Weights of a small GPT-style language model, trained from scratch on English Wikipedia.
Size: 12 layers, width 768, 6 heads of 128 (1 for keys and values), MLP 3072 ReLU, vocabulary 8192, 79.4M parameters.
Architecture: LayerNorm before each block, rotary positions, no biases in attention or MLP, tied embeddings, attention and MLP in parallel.
Each number is 50 + 12 x the weight over its row's rms, rounded and kept within 0 to 99. Layers, rows and columns count from 0. The size before them is the row's rms in percent of the matrix's.

# o: layer 3 attention output (transposed), 768x768, rms 0.0811, rows 110-112,238-240,365-367,493-495,621-623,749-751, columns 576-639
# v: layer 3 attention value, 128x768, rms 0.0262, rows 110-112, columns 576-639
o365 105:48 60 66 37 46 55 58 39 48 67 53 40 36 69 33 69 43 38 58 55 46 47 55 59 22 55 57 34 33 50 58 73 42 55 45 58 63 42 38 41 62 75 62 59 49 42 56 43 57 52 59 37 51 29 55 38 45 58 47 52 54 41 59 34
o493 093:48 66 56 58 43 42 45 63 49 45 50 42 58 37 56 36 68 63 22 36 48 52 38 52 63 53 37 46 37 84 47 46 52 62 65 67 40 71 39 42 50 52 48 48 31 31 54 45 48 27 58 54 69 81 55 54 52 41 57 66 56 36 50 43
o621 106:60 60 53 46 59 49 46 39 66 56 50 40 44 62 58 39 38 48 73 48 37 34 38 34 34 59 41 64 40 48 54 78 65 57 71 49 58 63 47 56 58 48 37 52 52 77 39 43 29 46 56 44 42 47 45 54 66 44 52 25 47 64 50 73
o749 104:41 54 48 53 50 50 35 52 57 57 73 62 64 35 50 31 43 72 21 38 48 63 57 59 60 44 59 39 51 42 55 64 79 72 48 37 38 38 52 47 38 52 60 54 49 33 32 48 68 55 44 39 48 37 69 31 54 39 26 64 41 53 38 48
v110 101:70 62 69 49 69 61 56 41 41 60 53 54 60 52 37 53 33 62 59 62 45 42 44 13 69 33 49 62 43 48 45 19 44 44 73 99 53 68 43 37 26 61 58 36 57 34 52 54 64 40 62 53 55 58 75 46 45 52 54 46 64 61 63 41
o110 109:47 47 49 73 66 42 62 49 23 28 47 48 62 53 68 50 36 65 49 50 52 65 62 62 57 33 54 52 64 31 33 63 28 33 18 43 49 81 49 54 52 22 76 57 47 71 37 43 60 48 48 37 59 60 41 81 64 61 69 52 59 59 49 51
o238 098:47 59 40 35 31 49 74 32 65 62 45 45 39 52 41 48 57 46 34 53 60 48 48 54 39 30 63 25 43 54 43 41 72 51 50 57 54 51 67 43 51 48 47 54 37 60 61 46 52 50 61 38 58 53 30 66 63 62 56 50 41 37 31 46
o366 102:46 50 47 45 42 63 39 61 46 46 49 58 50 69 43 43 37 53 62 60 57 52 42 53 63 52 42 35 46 77 60 57 45 57 42 33 37 49 41 42 64 52 36 52 41 38 53 53 46 64 49 67 76 53 62 42 49 50 58 47 45 58 44 46
o494 093:40 51 47 68 28 52 68 48 59 74 55 34 40 44 42 54 62 56 36 43 44 58 47 40 37 37 59 44 55 56 61 56 67 50 35 39 73 41 58 56 35 62 40 43 22 55 33 35 65 41 56 56 45 45 46 25 66 59 40 46 56 38 63 61
o622 087:55 59 38 33 62 42 39 36 56 26 59 44 75 55 38 38 66 43 68 59 34 45 50 43 36 60 45 38 59 60 54 23 80 40 50 50 38 33 27 52 48 48 48 54 52 61 69 61 54 43 59 70 53 53 52 46 41 53 30 67 45 61 39 51
o750 105:48 34 62 37 53 59 54 46 54 62 52 53 22 32 42 40 60 41 41 44 55 41 55 63 54 53 67 56 35 34 61 65 51 59 66 64 62 60 72 43 55 39 49 53 50 49 60 44 65 59 39 55 32 32 61 47 48 40 53 51 31 73 72 67
v111 102:55 51 65 54 44 49 46 41 62 39 37 53 57 42 58 64 68 63 64 64 43 46 40 36 42 51 19 31 54 49 52 53 57 53 56 58 42 59 71 58 80 44 59 37 62 59 43 22 50 39 60 47 59 50 41 51 54 47 49 57 45 34 45 74
o111 105:46 54 49 36 48 37 53 43 56 22 41 49 63 47 60 78 52 38 58 36 47 36 35 41 63 55 41 68 53 44 44 52 35 51 39 47 39 44 35 37 52 51 67 68 37 64 67 52 57 53 49 37 50 65 58 46 70 67 38 48 46 54 52 33
o239 102:41 45 63 46 38 40 35 39 49 41 65 35 31 64 47 31 44 49 53 75 56 52 48 46 53 41 64 44 44 40 53 23 69 78 57 54 41 26 62 51 33 62 64 57 74 40 41 58 36 38 43 53 49 41 39 48 64 32 61 50 54 60 38 20
o367 104:69 62 42 47 77 44 32 48 54 65 65 52 63 68 45 41 60 49 36 44 43 41 49 41 47 46 57 35 39 67 42 55 58 24 57 58 37 70 32 49 63 50 61 47 68 34 34 50 54 35 36 49 49 41 52 68 71 38 52 76 33 65 64 44
o495 096:53 54 44 39 44 57 43 53 36 53 42 42 52 48 60 39 49 51 35 31 63 37 55 54 63 53 59 57 66 64 52 52 45 42 63 46 42 66 48 49 51 49 37 21 48 59 57 71 58 45 56 74 64 39 42 43 42 42 64 38 61 52 46 46
o623 097:69 67 60 54 59 49 47 41 84 78 48 52 55 49 77 42 55 52 48 72 42 48 48 47 54 32 64 46 46 37 54 49 63 55 51 28 48 41 51 55 47 69 19 41 51 51 58 31 33 66 26 49 39 49 65 62 27 56 46 51 57 80 50 51
o751 101:44 24 48 62 30 47 60 60 60 37 58 58 50 51 40 45 49 56 48 47 45 72 58 47 40 54 54 25 33 64 65 47 64 51 67 65 67 70 60 56 48 48 59 42 67 43 69 58 51 60 59 27 44 56 49 53 32 56 46 58 60 48 52 58
v112 104:46 44 37 68 52 62 49 61 38 64 57 31 46 48 47 72 76 77 53 47 63 33 62 58 63 64 42 34 58 63 28 62 32 70 58 51 63 47 46 57 41 41 32 51 50 60 54 54 81 53 58 65 52 41 71 52 61 53 53 58 44 58 47 47
o112 108:49 48 49 47 60 63 42 52 40 10 24 60 52 32 55 55 45 52 54 34 36 38 42 29 50 48 51 44 68 71 54 38 62 53 42 50 43 55 68 41 49 52 50 66 38 66 40 42 44 46 46 42 68 49 39 56 50 69 75 50 62 42 71 44
o240 105:42 59 50 51 63 41 48 50 68 61 45 58 52 57 39 48 46 64 63 70 58 62 29 29 64 55 69 46 53 37 54 47 47 56 59 49 47 42 34 35 58 21 67 41 47 44 50 63 43 41 36 37 54 76 57 34 41 71 46 76 59 41 61 48